Part of a small language model's weights.
Architecture: rotary positions, no biases in attention or MLP.
Training: a variant of Adam for these matrices, 948M tokens, 7235 steps.
Each number is 500 + 25 x the weight over its row's rms, rounded and kept within 0 to 999. Layers, rows and columns count from 0. Numbers have three digits each. The size before them is the row's rms in percent of the matrix's.

# layer 3 MLP down (transposed), 704x256, rms 0.0635, rows 125-196, columns 192-255
101:495464493505477470518518475530509502514489511498554513464530494480491539517452513475486468505533480482484533487494479492477476537536453472463484511517530514525527540524481487510487468499501505
100:519511499519495491484523504461513499506530531525443515484469556538458515500481522473479499447472498513515474477498529475521517508485484478480539503475471522491509528513478527477528490515531503
095:484533546499508489475500485478476498473509498544355502492496516433511472494489476529492511520465498526505501503507526504510516474494487521524503505506490505507493510505513499480484508528515503
105:501496514480502482475522538537505473478484489494417470507514493512470503491535495479501531498454504494485477434504491508522493511525504493485523473517521461503520497483464478502507494454529495
100:496495542538523479510465483509468519487517466532613530519506508464502510481508499495499442504483509513523495387502465481463512537510447487522522473479510529477526536509473494546481486504476503
096:479482477488476512499482476502511468513500520518541535518501510515529486488473565505513508499529526494503527574468492487485523509479547530523499501498518491496492524526513498525483497453515497
093:507478530507504489458491534522513511484457488489528521509447545514496452498500561469507497470522500511460471495512488496486540477517499510501473524501533523494481503480504512497437484506503479
107:526465542503493540501509488487460478540534501468450475460495498510549494493499468488491484523501514472565472500474481512499502520476513477511490479508520483514534468516557488481507474475489486
106:540529480475528495515489502534512503493479514501601519547473512506515513443478489529481513502492483485477493458539503526515461494488512491480455544462507460511487486492492498468505557501470499
099:510514527499490509493520487511482456499524511488615504487479473486511523530532476514479489501508551526493506462468498490509540523515485497482523511556538515513546480507492494510497504495523543
111:473520534509533537491518539479511507479521463456522467520501476525450518469456504455485442510494462485486506474462520498482532484523511498518526481496527498436458498495504513510490535483519529
101:493474493465558530481478517490480486518520509518427520528533497521492516491508521510481473439498514449502490482500497496510491474520493521511473512485512473462521486498487500477475531489522499
101:472455527470508513510503468471498486523526522473542498518500509487489490530505505452547519464501482467525534445470520524502511507516474503511483503475478482471517505488463461488494499486521502
100:506483578508501523483492508527438509528502488493561485487507451485493487457507492506508501462491528473552476488476503502493552510501477490504495465494481507482498478495512498460521544522591485
103:552553500500463517493525512469472492485486530479364494483511532521485517512495510485506514523485521487498520463527513495524518519466499525485505483503484496538493528511483505497487490486542503
103:535523502455506512482505475477526540567497519574500519482477461517489470493498551491519502511507488466540520527504532526505522521491495516469475507503528474463505493507516475516501461494486500
098:508491450495456518524502516486468454481513471487561510521531490496513508552475512522528508509515516482477534598513498492480513520482496555557500490478468493476499489511504521506521502498495536
092:538489462482556521498502507494506475482524505489506551508472492509497475498553515500498454461515544530520515449499497518470524491500522472518539476485486505498490523501528486543523532490486509
097:515472472468505514495507511469505511455500497466536458473511537486495498516482528501503501488510439490498515461468507466487496467566482479450493492488497448503474522555503516479515490487505479
103:510483512486482491515495518506516479476457502501477497520451508486503501465513504576530492483488523523499520465502514482496520508496526485497473471474499567436454509551489514502485492477500530
095:496506454550463462523517485485510502521508488482571482510464494498506460468496505507537521495470484507493474455491506483501518466492544516466474485502512503547450458457515486459501482502466489
094:483517497487518561516457506480479489487514521549346533456485542519506519448511492523517461540490493510521489508534493532517521496537492526528493495469495451511470495500452510536500490513495531
097:544503588478512518471498539500497497576568535485482506510506497501505525478527499502500497459559488486548492527515492535521538523497493505514488494510475498525496508530474501462551518491568505
104:484493483526512466525499530446475474497495507505479532499490434515452489499523517533537462530508525507485505417475476465508464521493545478509500515486546467440516520495521489455520521511489498
102:503516531489447441514493512541510503543520514503541486492490514532492483491484527503456477486476494515463483456494495427459500515504501501494493486497522513476515524500493474533509531500461508
104:503526528544505509482479477492504534481489474470418518488510487554511531492498533500445472492527484533505487557512528473530513513472523499506506518507468497516525521490471550504524483509469473
095:511499514487522508489527545517478510519492509499296501500511462548462471467464487525450508485462523496462500482466493482481482491515525474495518488494525507524523504542484485493476506478474488
098:511513496494493489473508478534523519437502500452477526517480504467525543485502453507493504524549496516501475495514518496520518476506504554457464492548568482508530516523491473513502496481484503
100:502489499487487524502539484496514476464523484514494527492499505535443508564478506515479494507528513484545456389508483509500494448515504488474499508478483503519520463452477459495505486478487508
099:496479500461583493526545540504491495462529526526536513508442507485491515500531531503522473483515502457541529490434466512522483483505499458507522449486450494476510485523475482478518501526520495
100:516490441469474501519501475514463493518446463498523480526475509500518489523520462498476461525514523474523559469497510471539472461478488483526486506475497510505518491483558474518498487509546497
108:492441465535532499570476543518525530465472523503566534480513517478481543496469511486463552505471516511479493505477510507493462472504478520527498484498496510491564509497463495558513498510475502
093:510503507503504501473518527509464510528512521526488509502496473523513468532512506511479504518495534505563457458446503489473481494494492466536521479467472492494541491496448536492538500538535479
100:465450521442523528469510534547508482468456516520549499493487506481505470457475544473479525508478538491496472556502488506509503549509513494521476497470512511513511494504492499513530476450506537
100:521526500496526492527510482480482498489481477452386519528469551480523550477510493484499554482486470479498488521525536527518492543491496504548456476540509494493494529453483515466508510521496501
103:510538501519539488493517485525479529477501515454545486475555487534459503500509479549530455463479498507474528500506511542497489518503497503496527471500454493527493525497584505512512542506466483
103:539462525473500520485474513507481503500498489493497522488534525465507498506454530471531473507530545517493506523498479493532531495483493492534509472505517515485507521533485482476520538485576492
096:485496450509479443481550514478506532475459493472610501496484545507510496517484465503524503523488440537497473489535484473518520506496537491502496509506495490465487501479508503522475511531505507
097:504478497515475479461496542499532488495537477510632504486503489506476451518488557519497472530508495502482498475528471505519479511526515510467497533490508545506521490489521498499497516520502479
097:529452489524475457465517522488506518500512524517563466520523497553508485501504534511497518435457438456487474434489544521476488459495455518480552474505493456473472508472517527475451490454494507
090:511509530506516509495432494518520459465519540486617549485530465481549494512525474494500504504514520490500514473490499555528519512526492494481524463487467495511537558492504545486489508472515511
092:483425497512499484486500506480491521511472502477519473498484456495496493563492520504484486529491509463520499468510521509486506505477488553531524506500540487489473500504504468481506543498501464
103:516483475518510481501501459465534476492517519523405472519501498498523502504497451521462508476500480524462515582505503499516465482548488476460540528473499557498495516495512480517525495512512535
106:505499494500487516468487508487520465501504488473539505501538483495508458498501506475544485498505465424495490495550469505519495527494484485519493489477518484507513459489457501483549518508505478
103:507510475505476466473506469476464512469557505531454576508491517504483540551530461476442497455482520450495462467495465524497522543504435519484533476490510543496489505481489457535468522481477452
089:497492494504496481475489494462471507503520459530359494534514487519479536529529509525450502482476488529511495524526492513512525476501509483503510526523513521472506507509450482546512488523544502
094:517490484472528478483473488488535478463483527498514526513502493496494474481522520488491486513537440490514458517502498484527530483488493470490466472549504516488481469516443491483457529503529510
100:460477487436486474433490478506506523503532522482438477512485530529506539509546532492485500501506457456521483478519492525506549458510452540506498519485488504513513526451543511478496476492517537
093:528495542465497499486521529467464511516539531523576487456506456457522498488501496488538481445520507505519504477471475533488539497472466469526509483503493477488508489474479515453530499513576490
096:517450522512492489497542510492545545561528509504554499494504502478481493480556504463520488474508493464511499530524472475466500473475472497520482537496514503461503482503534493535500448513472504
098:479531524491472460479523509518511543471483468542532498494543549532513566514479539480477508493450501500492476432530531493497504476479528528525475473538515474531513517505476532507487506511517508
102:492522472512471499551465501537444554451517516490461504519522474491528501525520507501561512527510458491470473468503488501510522515524533489469530474507474480530525483504513497538481505476518494
102:450508532540523453507525506510499546496495455536458495521496473481504507534509500512539501464480548532475521530459545499477505479491466471475520498473456466481490546489529527534493490513512527
096:523491485529490444505522506550518530534476510500554481461485434483492480476534486432521539522536528509512485448502514499485529505523488485480457485503488481511510435492494558494500512517496527
098:431481496493470508490488529514510524507506506517424474514498516469438498495479509505522501505453493509487467548475458449488506481504524491491512445528495527526517496502498493539517479495541520
106:471473531473504496514456489489512500486467498521487509470554480483514491507514476505473479523472494526507548571517482500509511534484474491524488473508470522481524499484521503510498451505534524
096:525484512518498508482417506510469491452487494527505518524471515494495526476539461481501491521489499490487522456495514505511481505531479506530499473507487521498495478522500522508502494493506510
094:499476529501452503521531519495526468451520513466515508522493512554515474527522542494525528500526476508523513546521536471502491472508508477496473522505501515538496497470477515505516462466471527
105:527498468532505533499519489529507504498511464449493476489515467488492542515513477526553507488478496534537512478498571499474458501493484473514516513541465556530466504498509512486513509497480535
095:553551530482481503455467536454496527542488488492428521504467506492502528473464524489506479495489509528502485501535481507515533469534503535509493525550522517499463539483495503470535514493500519
106:542446514521482500472534487528516527489499555515603483503534519511475490495472481496497461512518473498452503573474511496466462497459502510542474480495505502526474512487527471504554539503489496
099:478514507479524488524555511515491509484528522537395498533513482478496469492505457500511502484478527504510514602496496525533500461518507476500513497513516474485481521509528483513523472504507523
101:565471508494513468501419516501509508465541459490563510511487525482507546502478464516533490492495486497523472487495510489473494514468500487527512492490518454505475459499511512534498532519469486
091:507540525559489518476494518484487513545497491453622530455491513505510521507493458438530510436481504503519479524521513495503518511495470489538441455478479502472505506427554492485494503499508504
099:466459506499504508538494515478478516486499480499455534541498462460502492511501468485473499479503501487480444489532507497535549480482527511448477473522532490472516544474535526471485488524514500
101:493567490496505515503472438495506506457518508476608531506509471501475496458503490483510471492500518509515454476540485526476511494454521480555500481526507503469511510538527487489497516539495490
097:521493529516537504483457535511473504482521475546557499503507478514445512521506526498485492553469482478534515491432523471486502511499528471548533455498501515507535505509546523463493502536502523
098:546469486486529498510452512516498537467467461502485490527535528476537537476472488483496521524526559481494496494486450522499502477506503522530527461495479474522505491560503509505454495447501515
089:545527498516493556521515527510491473523442508502599512515479499536494476505480522514526492524541529505509478417478499495476490471485474535504521513498488477505516518484527468506556482473515475
096:532468498495524482536470523488493468490486466505609487500461418501504505500465498482448510525491526519506531545505491475479484563501516487507493508509501525518494523492534477518493498500458510
103:474502537507507526512496500518480512494485490496534484469512504485496508488509447480529508528489504461503483487492510503515459532512512474535509475494495488571554471527488507529487495531559460
100:459486516476540492545499507525498506510495492529513520519460492510515459469492532531489506526467550543488507524503493490480484446517520481513496513491527513490480513503516502492488546512496527
# layer 3 MLP gate, 704x256, rms 0.0694, rows 126-196, columns 192-255
101:493497471524519495464478503499506474515538543527489476476456495466424498481498476491483484476466506550506450505492531457513506535511477446493523483511470486497509509502468501535518473528495499
101:474476471519509471488478526473521491508449477483542511478438485524495466514539487446506492500478503429484515515453500519511497536454551490481525502490519499484496519497519482507521490527552478
101:500509461511486504521530447476499488485518498487489512502496480454539513487471495496482510533520474518485511486517538491480532483466534483529454508478510534500484493527508501485537516532485534
108:475520497497513497501524478476546489477470488497512501462488503570523519474495503520517501510426486489506489464465545512531479513495500504498471474498492480498547504492467486457493568556504517
091:505535488513513506496510469508502493439527513491510495482496490445483506495527536495517519530465485443460492491522550425486513457535498551515429469486509529491535472497491524475527510525483519
091:522483513580547496506509525526480493475491538492534499507472480479520472456488466481513515502499476470488492529473522498511469527445533462533490503507482518489521481491582491521475493559477447
108:528498538522527500480467500499490494490509531554467494526474509476517514470485466485460497489537495535532518540494485460490441507534491511483523541486530495497473480535498468536476494501523471
102:479506482486497537523534468522516456530515463512475488524504509490530500492489514536498513451522515530532490479495535496489472497544489479480484506536504488489498492503415482502507520497532495
094:474512462466486500480493451464530501467438486525501488467508509519512462481467458486546550504477445533530483461477534514530476452473530486505478447497490538498471536499500487470493492488483530
105:486543466504450530515536473473494512431519487493451470487485564515507498534539499527477502463502483500528539481509501495507482522502462518500518492543478478489484501455440484500484494532477499
103:571575493520469503489512465472488470478531566509472502477490494493490508493463503530473514522487450558517522513491509507485472531531511482484480457526470480472506484461494537515524502519482526
096:463523514482476491486494485511491476523486525521478522527530539531455531493471508502490466443459473485524475471519503532507515519461465469493537469523480480486504530518477494492517515503487516
108:482532470509488447495478498497571495479475498480493502538484558531494515547507532514481500511510458546448509510472500534510499495486528499479493504514497518506467557499483491522495481470426552
107:429483494546476542501501491524533498483492471497502544500511505506503472496488532510497497499491506494517525487486513453529509508518528448519477508486464505486489501509484482536526499490467523
100:520499460501447480495491483502538550541514545546501510472498484525511485477512514499506501494523465471552505519497523493502518497496448517513463527523536468477504488503503525529553468520513486
103:490484509496511469474495496510502484486463531509495456494512471496464472488498499498485515476489529509478513512479474509509487492538545480480530508480519482464482477477470454444510496511498461
085:531500493535464469450505485507493488524515537475487466545491477501501541549517468503507548483530485519511463493512521498506509530501536516511467490516495493498467504463520520500533465491480515
096:519522493483470488526495467441484491505524561539478528468425477503494484552495488502530516494492474517459495482525498502501465529453475493500479495489418539512510468508482493500503527502534481
103:491544478484501547508499538450496560539510521507467514487487540529474464489496481476482484496441501519491560522515492485508511482509516535505490545518514444512540519477517517539467492537499506
102:521473456476499497486529464501514519500479500516486513456501471488486469508488483506484514555473465523500478495479523479510501538507483511497503501519503484459567467488509459497556466522488463
091:477505464521516494516487469491538505485520494533481501521449482499540488511476493509531515525503508537505528506458514475532479527486521504521495506505527501504465509509559503495549490485512485
126:424517437519472475528543450491489507458463487495503496516468530528496479523478502501514546518448473522482546481507534488505463461483493508501504540483511504500505505463507503517487493494423493
098:497515512512495496541517494522519515511502521529491405513491487501552479523486518508502540506494500487553474475438535498485489490457530524493479478519496491511503450497499562494516532493503498
106:493502540449536484485483474441510543518508502499482512467495490472506511438519492517511539509488442473491478518465505514520475517539519491505525524488467544535536483472487478582519497533511480
107:510510527525486537526471483506498512530493513475479559493536522548523480486499518504529477468496490510534544467502489487542523525489499512513495469529452523532464465522456526476517525442504485
101:471521481509498527510529559516464500505454485574501518488473492484500458485457508489476506484478502502494553522505529519470454511532545480506470535495495504495559524475505462455483486512513485
094:461521507492518505455545512497487504518500508484496546527514544501480494485498510524511485476466488493489453486482487477496476464562527536515506475509481519518532510497476489499570549499512492
098:449506492492477526499569473494506480472480471499505520464556505502488507485502498539462504514516478494548496492480546530532484449526501466502500461453474521470465455483499505490501489503474502
093:495504510497515476475562511470549491506505464549511509484489454482526501524531536452556480472520492472524458526528537494468497491524508483481485478497483449518465517465482492485516524544503485
103:500483508509502496528521500493468494515530541514482501460429487488526490511541532478494505484502482544521492528479481510523464517468498494492449490495504502504503551519494503506500500530559536
104:496516479513502476491520468496495479456535514583447490475494509498507499498506477497484548538474471528508506486510488457484513525478487518511451510503543528467483512481526474525511507507482469
084:499508501501509449509493525501472509492445523452503506495486544501503539506476495460455526527486489475497522482533485457536527538492466514502531486495513555470484521501532513532491480464507497
095:483504469450514519475501507516512511452468502506493529487480519481441485486506480498481539527534550498467500555497477533495499543503519474482527503460540481475543513460522494522525466509503519
094:495536513517463496465527453462501487483491523458469525569492515521505537468465499485490495525483498503507505517489487556516457503512475508519524510508525490497507489474550475509482462470484484
102:477506494468519502484469491485492600478495454486462482507490501528484477488519488500473473504478469502472506516482534450516463499496531523472448503433490497549531482488489489511525492504491506
103:500529496509517501504494470494504526542510549529519499481486511461517496466490465464475515500496524481508502494514523504496479498534526475496514508523466487520486504506494489466530520522456493
100:508509513518489525491511506441462537516518489544486469493507488502536543479465441455502468503488484504512480509500494524510518478498477515467493503448482468491459523529487500521535472504531454
094:526508490542502522478510520500499513492530497502486516511493525486505520504474522532492510513496504539500505543529493516529492491484463497472474485483539473516521484505490533487477490542490493
097:499474466514484516524489522423529517482537511492472505485517496462537531456510482495498510521492477529462486491523522546523507517485498523456499506507495519504494485533514489473480521480442522
095:478507511475493489498501461483552502497514458518490464519515529505500528481502543555529494471502437507481507475472456481467484500485466490549494521511516505551542463511470492511478519511496502
086:477519462498505482466473485523496474500492482513493457513503490523529495526508483497452515512503489495514516508526497532473525528496468532481512482496442474504476493495487488482570495519506510
101:478506472510475483508512494469525461520512518505496483500493472480484482504493504522518562475515465509476462523491487520525485502499515489500526506522476597499487505493508488512576533503483536
108:511514505567486566515485475446488491512528496502513518467525467559517509468547510477507484492512473437483440495534513507465502521468464487542517499511489500491495453496499525464495537480540478
104:513521490516486483473506490470471487489523523500480491477501490502493520497487499484500534523451507492486503469500465492504503543467481478498499481456459507471497521502496462510489493466491426
104:483520470560531505530483496489509464499493516498469491535509496526502515478506490479546520479538490497484484539485512471517495473520509535502484462491485517493486469497514531504525502513526519
092:487523506477532495514490495476560489465499529469464513485518518516539506470500504517478492495510484524512477482485511505512498502496503501535474490526478526512503507522477512486547524540511510
100:505493472510504522503519468495504567488478518548482474485464488447540499497484505510490488535496548531490519496476521482473486501488522541497493472512529453533510466510513522542499491529464515
112:483489420501527511530476507518531493466455468470511489493494523510493514504485501496493501534491481516513496496527539481488430466490503511462524510475519515535476511507508503506479485501445520
103:486485466485511520491489475447477508437464515535495503482470497500475529454489461483484518524478495534485504486456495490552475490495560473515535461485463495477525556476505466544514501533516485
101:541504518484487511515509493472488500471517502496486478514463453468497444487494465546449505550547515468495569504452482491533507489520463454505527501514487461534512498477473520470514510495460495
103:472470535507520476473527488486471510524526494520484480504503517509504448483481564486471482517479528537492497494483509486491464497483531523508517489458465491492528513467445525505524503480496491
101:540519504490460515521482464445505492528539499518492493476517478534475499492509525501512512459474481457498459483515548492537484469501476467488480527490469525491489479486484492505569518485522489
092:497465447529487468534499511516513503504478499520500412492490513516502514551468510467492503498538506553501492500487453472490517527510491477460460467495517495487522474465504529486489506495540521
101:449549505539493515451530482514502492511519481493443529475491528444513541499508506513485469486480476524468571503505508505527502494508519484499488509544527489445509524530499525509497473528482538
102:485527509529550484498534489515495541517505481538501459467498537512482540497513507505515528485472493522502506517446553540512503449463495504526489511492518489500493526455484487520532518506474498
097:533502498498509511544499468481502516520522511509505537449504493475537478499514508524512564556519510481521514455489572447514515489491497513522453518502493531540496415513485501461487498488488518
088:499459473470519487555498468492509527450567550487511529487523504499492523496472514533513498496488500522491475471493503493533522473502518524491488505474508509523520502515524526525531522535495470
105:513531476499464477504506490492487502475504531544498514524513496490527460517470530522457474484514474504491533522460512509480520473531492509475515513487510467513512516524489472482525518496480563
098:492492435517560487499499479490508488522510496495504406503474467530498478528505531474511519535496481498502479507538474456471487549532482468479503505481494452466489467466492506485466507520509506
102:472492522509498473485504464504479522522506528522521528540525483484504492500480476492498484517518473496511476542468525483503491544477477548523487557543497537481490490528509513505515472458501485
101:542510509515523473525497453502498509517481485496487458476479502542503441507510518504502493496465525511499473471484482510519485495522536482517469485511491474467530533479482471469511485472456486
098:466492496479517511513475512498525453519471487543495500526511467484468505487497531482485501487525488541496493492539492542531512473491517543476501483533510496484478483484440510525528525487522518
105:474502507492501513536512486532508491469462492511491489509509486504474494474483508512489517482506474520479551474440483479483535505464517523507524482489444533537519507530468454514502493501508527
102:498513518536505532491498526501526489503525488515477518470480522490529520502563485456474527486482517502526522525462478491483510468534456527532483532488458470472525536481522509484488517525477488
103:480501477500486478509514495474527558427493459512497482522483499532507480475511493503524494515465459520493521494530518476496488526490483475520547511509475495494487484489510503517471502502472519
095:506502468481485480532505522519502486502507490527482476489486471493488504502533551504510492513556526474501509493490527533508485496480500466570518476498507473522537473472473490450467516553496524
091:498528455473524447495550467509499514526514510488469473539515491468522482480499493510513528503516459528480522458491503549515473456528486517521545515528486474520544473481493504499526496486532521
087:506508533488478501496507546459508478491468504447494516517458501491493538503507510529585560494507454517515477504489499481486460484525488543501507500504485523515453504539494498487541497455470486
100:523517529447536532505481489487468477539505568501484492495498513534488466489487513505488490504516486544503493486468442501486545505495432507484535534533505569480504446472513504495516522519536502
104:477483513489545451458485498522472539462477483491503491472527497490488478478520512479515499502512507499457463499561503525532540508499487457516518484441496458516526484488467505490482520513509511
098:495452562484567519497512489487507517501533525497477503496489440505528500507533517479454515487462539508509530518493502514520519468549521475554488492480543513500515515448505504459539525545472513
# layer 3 MLP up, 704x256, rms 0.0643, rows 126-196, columns 192-255
100:475499526496454510478475480508552518496463483518473502502490497460483506510497546512474508484503491517518524497495483552496490482513517483495537517503534481522515533479492520521526481501484500
101:531487497544466475509478522496433503516504454500500486511518510509476523481496486481493501505561505501476466479526438494493516520525507451494515440536473506472476492527512523508459449461467487
107:515466519511546490464475535516521494493508514519507516484527512512494490498492490505500507506481537497461521447485491507447468490494555515453525498504472495493509473480528476497506478459520431
104:514503480538486469526476477507529524544458492489505502527492475506542506490541514538512509537462482500502506460510466527488501507509497523526484482495490483488528487479508522475498489504477585
097:446448491495492488482498545482512530527491481516516535504486496493489506484473538513477520522482523497527469529448533469517473469496478454500508486537499488495485508501517523530486538491521547
090:481518446475501517475465454480459517482538503516481499509500450469529527534507448496486484472495513460511502496483553525497453502497496536512522511458467501530527529519470484520556481487506477
107:500506472512498529502476492525490526513501449498495483484462484440506525518504495484497520509471474486523511499540525516461520536512485478534471496501498482521532466473537498507491509490503498
106:510498471463499505520502489534513511522450488500516476527469512538533512484478483523453540483504503474473492499535498518489440444485514500457446532480498498511469509509496501482487560519489486
092:505550495513538521482496491477526518469489487471487515460517542515510424477496486454460502502492479425478467522468526490509498514531498520527491455509480518538503460470463497495514523485529503
109:453545523440488486491544527496487449485516495478512447484519506535475527475498476499510516475512458473483509499513470501492499526536509526510539510532531502471488482493513550495492532499550504
102:469450525488569510495498528480484525484488474476498531530494522503499493568549563485510477432556502456516466509482503530491491479487490548513489497485498478495516487491503502494450499501511517
097:487513468452524500490530478514511456482484467467494515507484528516521468549516487481552499515511516499562521510465498537506490459465470515485482505495465496473514497518453517493461506484484483
105:502486473517545508482482476492498486466456507444537517507485518495502515512494464486507466546494498466472503496485504467494539494494504505475499458501496525524464521475501549505484483540501514
108:529512461558499501451502503480473515502473522501487519530502511478487552517554463476510500522500490449484502494518507465493515522503500515503516514465507503528504483498510490505485492484477474
098:483507544507525511486478476489489507470547512505478509513489484475469510553482496478429503519429512574476551531540461513506509510503523509474489498448475494474527504462512436510490509472476484
102:447478480511542487504507519483482546506515482535503405482512501516463518477496531487474481536484535489471477491478467530484497486500531490523533474545493497479450479522441480472518526481522514
090:508515475481520528501494511515516519495518498455493534492467485521458452478536524485510516501482554530492501517491526499507524491478475499483537508513491516507484494448472468517527504474493508
095:469540501463499504525544497480486464477512520537490539517522502450514506517486432463465486487453496509503512496531506464509465475503506511511473490504497529534500489513484461537484528488478511
101:519506526488504554445481511485472524489474495458514523454541531518513506504491508492514506519515523457497456494521520527499487495507475485502515502524495510508529494565456469483505505509515488
104:513489461456517519512474488491464536475528464498495504507524522502476474473509497504504500521529464507485477493497525451484476540514498519484489526521530474505516439504507481480519439513459483
090:491505497505502502457488479505494535512507509507451496444536520511485497478596502530461475493506510514468496491536499513490488506522438534519504516480469449507523502471416492524502507505473517
122:495493466515467466516472511521532548457444454494555519512505517518476485529469513510502518580432520477457501454519540478475464490463482508492532502488515488510512532472508511505485490510466481
101:487473509537539474509512517524476439462492500517505502523481464480474491492542525496479486482491535523516502484471497477536493501456493510502497488494510478492512533477491500481467508493505504
100:463465491490515513466506491486467548500475460530512521449505502498468487530491500468475500516503498507515519511504476520473498509486529456507509482487461470510518533507433474487504489486467486
107:532523551459494511477491507498541507523505478513491496508497492476489502500535501498451480481499491529539475513493515503508474494527528476502467488449501522503526513503476496510589514492520535
100:475496486509533504515427488496546512515511508485482478514476498561504508466534497507481510540590486509484493517491532497509515497470491501486509472503508461493515462562514496457501498425479549
094:490508484506498540457508531497492460465516503474524510456505509500497502520482496500527521473542451495510507478486537424520530474488494514507489480486497497519490541537449471456505481505527539
098:499527474490434457490484529503509486495517499572464502525495525460523515532469513539497490524503511572489519476548481472500472530509519481534500510467490492506502521493495483467505485474493461
098:532515552496518487492512478485519472507516490493488514509427514524479500470502479516507502469479507459523501521499512516475508504520498526499529476491488516482499491503528504522532489546501519
093:507517478529513538482490505459491517513538470498506488481491485487511498483481505503469508477543517502492552514495493497561480496517469466494485484458488489542457500531518486492477465463526512
108:494504518527462496529491522521484498485477556494490511493474520465484497498520535512509525548469490489495500481496536492503467468508476502557497500481503486483509450457521497508508499472522524
093:504471523502506522550491517487537505481502476476496489480516505444486541458510488526495489505481499527491521491526505519508506484455482542486488519501507462530454506483517469499493520522467546
100:532520454512488497517480496537509511525519512525496493451507503455503553510522467541562482501559479496533496486517492510479492492492498518510456484519471486451490513488508564450512509546483538
098:501522471513536494473483505518482474523503496460477482518544526544538502527511508522521488466467486471487451479502528479503554483485493462518487432549478492482488507468494528475535480515491490
096:525494520442470518536520519504485495557480512481519487539474483548518499513498500518525531461485483502531500508485519531458491447542497534483471486545493462471466464473458500484527504540475485
100:430495493482499464464496449483488491482482551466530502549465452532484478510514500517496526500504481503509497525513495511469455477525506559471473524477475516505504504462524531499508457569486505
098:520492519496499525517522491466446555495498492527517476482496521521518522497486469488498485501483516481494512540463543541450513544539524530491483463489518458470508515509510496490489456530509471
096:522519500484483546516448514461502517518514471488515471517488506548490493499472508481515486531529465512523458494529463475532494555551472534463488526480527521515532475476465499504519490444529446
096:522542508479465476514538493508500512503496508474501497511559475457517534508464448549515433491505460512519523474536537494506496467514518492461467487500540501455475491520519506478532498481490476
093:464462488493493465505448507499452471488497490504527526519579493493571533516502493534515487506557521515479518497511518545552487483492487490523510511516524534524495482519487539510476517464513517
091:500505536447512479468549502491498498503469510455514471506462500521521534524531506525490527476525485471493479526495508478416526474483479543502519496532513530498506506509434486500500575518535526
102:510517516509478481511544482528518476494508490498480454477512513535495549495548459517465516484480476536523531516523506500486446518502474494503516521485518516462494494503548554547504498473496485
104:549512508503474531501491481475538513484518471511472528511471496494508515492515498532516516487469493508546475494479492486476455461499478515498493456524491488520480473490504499496486479514481508
103:502484511541521459495466540526494468519487525496470413469486495465544519465506484507536513497552508520507493490501519529468470470491507499489444451495480499475509548471521495489536490490520484
095:530514505483482530449470461510519541498531511511483506439505509507483537485479536520467482512462510499504514472524528524520501517498453499492472506504506549523524533507479450530507507490446489
090:511514502500478513495453513480559477534465541491505471468485473497485540520507505540503494500507481504519513539495532498531506491508506503479460481452446528467469476502489446499471468521481440
103:471460496496508461526506439521528512495536491503518481525479553505467496500500480500495472511515492483536489514544498501491535463516466495487499561483520498476509525487490484523517514515480503
105:441475487540513497498490504488518534495460488456504538548520529503496495524480503499486467513496493468480531513500505470459485531528491517497503560462486506518555480489498525548474485492465508
090:519498481520529518529490494477472437507485548529515495518500497525509484493429493510445480532483472508518490537479528502488512496490511458463498464490520509457500529496493490489502500522535485
094:533525519480514538558442494511502542494498526524523465492522516498508477450465468497493468490488520474537508535474526501501507470501520466513577474529457496498522505525484486489496509523496498
102:518495491514466502481476471473488505491508483504506525506540491513515494510461519503517500523467495455513521471501517461512503485549465544522489458500444515547480476510489484466540518519566474
098:511443532511474535486529499476460484532500464503495460532529520530492482520482523464483505465503493488539514512452521539504548472502485494479519511515482458496498560524512507512514492459483475
096:475455486532488540539493513471523521506509485484485456464502528491500468483493493510520507519548483526477561451502497490495453492487453466504466477521506507485515499470460486500537495499507527
100:491471512502491474493506504500507476526494510529488477543487494520482501521481514509517502506491497489521491463517460519497490493509522482557493439487483533501508497528480515522489442478502510
100:516488475540495490502491511508452486510467485475526517479482507500467470486508496509451484448539521530508538499506463509492552522495502530497507488495457506527519489504474511503507472524509446
098:527516483492468460534503494506511553516502479495504485493509491566505452496498522507465509493515490529493479468515450511472506511511512472482483501514556492516499502498452521468501523491518551
096:504439482490516508513493516476481532495514510481514546485463499524501524506474455521521502468486483513531495481500541522517512490519531486510438543501512516466474528494550496535511513502491482
105:494476502514452490541473448491446453498491499470515507510524463483556529507490498519496478496471488498524519492453522503466494493515547503530511498489491464513494435552538515480506472494479474
098:507496500466494514495512458518535504477447535484516519520524461506462531490454456492514478491496529537479506488439512524501495505492484540499444517531514479527532424470537448493505481485506465
105:471472486497506479535537485512531491536497462496516473459483487512535560505515512516501543524486495536520487492516541492497484542548516494510443526519472497502517458470537513492497441488536520
101:486529513510480501468491528494494509501519514540488555551524534514495521499490474503475502508511490512540523519540503505515531493488462456465482521500515521510520495486504495497504484514489502
101:499522464474474477506445509512519521435476495499513507495525494558505490488516507484521491513515503478498517477477475486497525537457511520530559512503493498474500445481498492504502496525492498
107:470439487479483484529466483518485509490492474504519478527477494457521472466497553521494483512542460502518520488475483480521508497464480494489547526522520550514501487529434490512508493494463563
101:483519490505526493474502530497451497488468518518485507508506509523523484543507489522531496555486458496477478501561502525491510523487550521502521475498530539501509501450470492529510544487511505
100:442526489493492536526501507472520503534490510532493527548529514520510465495498525495506462501524530483537502512467520528480490528471477543502492500501460507473474495520500502551455495494492483
095:504519456491482552530507549482498485500514478506483492485468497497497491501497491461525508488520490485503504500453513530532515530495465468521507504492484496460490522452515517479492514493480476
090:481493500528438458523492493497489497499466498477502485545515539475521531475486468537495509539534507518482535443502499468522471460512505565503542461490504508511493499583503497534469466468494471
093:558524510506491563507514496486475535467467505466500540534474515499516460528466497508555527490522525541504505503464523493506495497492478525480532500476468482498485508500501492528566501505477499
102:492467510498487517479515519496543486495492509485500503489528560519476520517488476444527498474514467536518485471499522501511495535490460495474522486498523523458467496500493551478499523564539473
102:516509501464486478455523563530510483506504477534492475483475504461495517506517515501467524457512522524512490492517509518496500445499484496499468507516523477507483542490488496426528496452475515
102:463481519497497498522505502527513486542531471523474472501495515510518536507486481432522426478489509486502492506471521529503464520493476531487510534523512456540482489510491485539534566528504525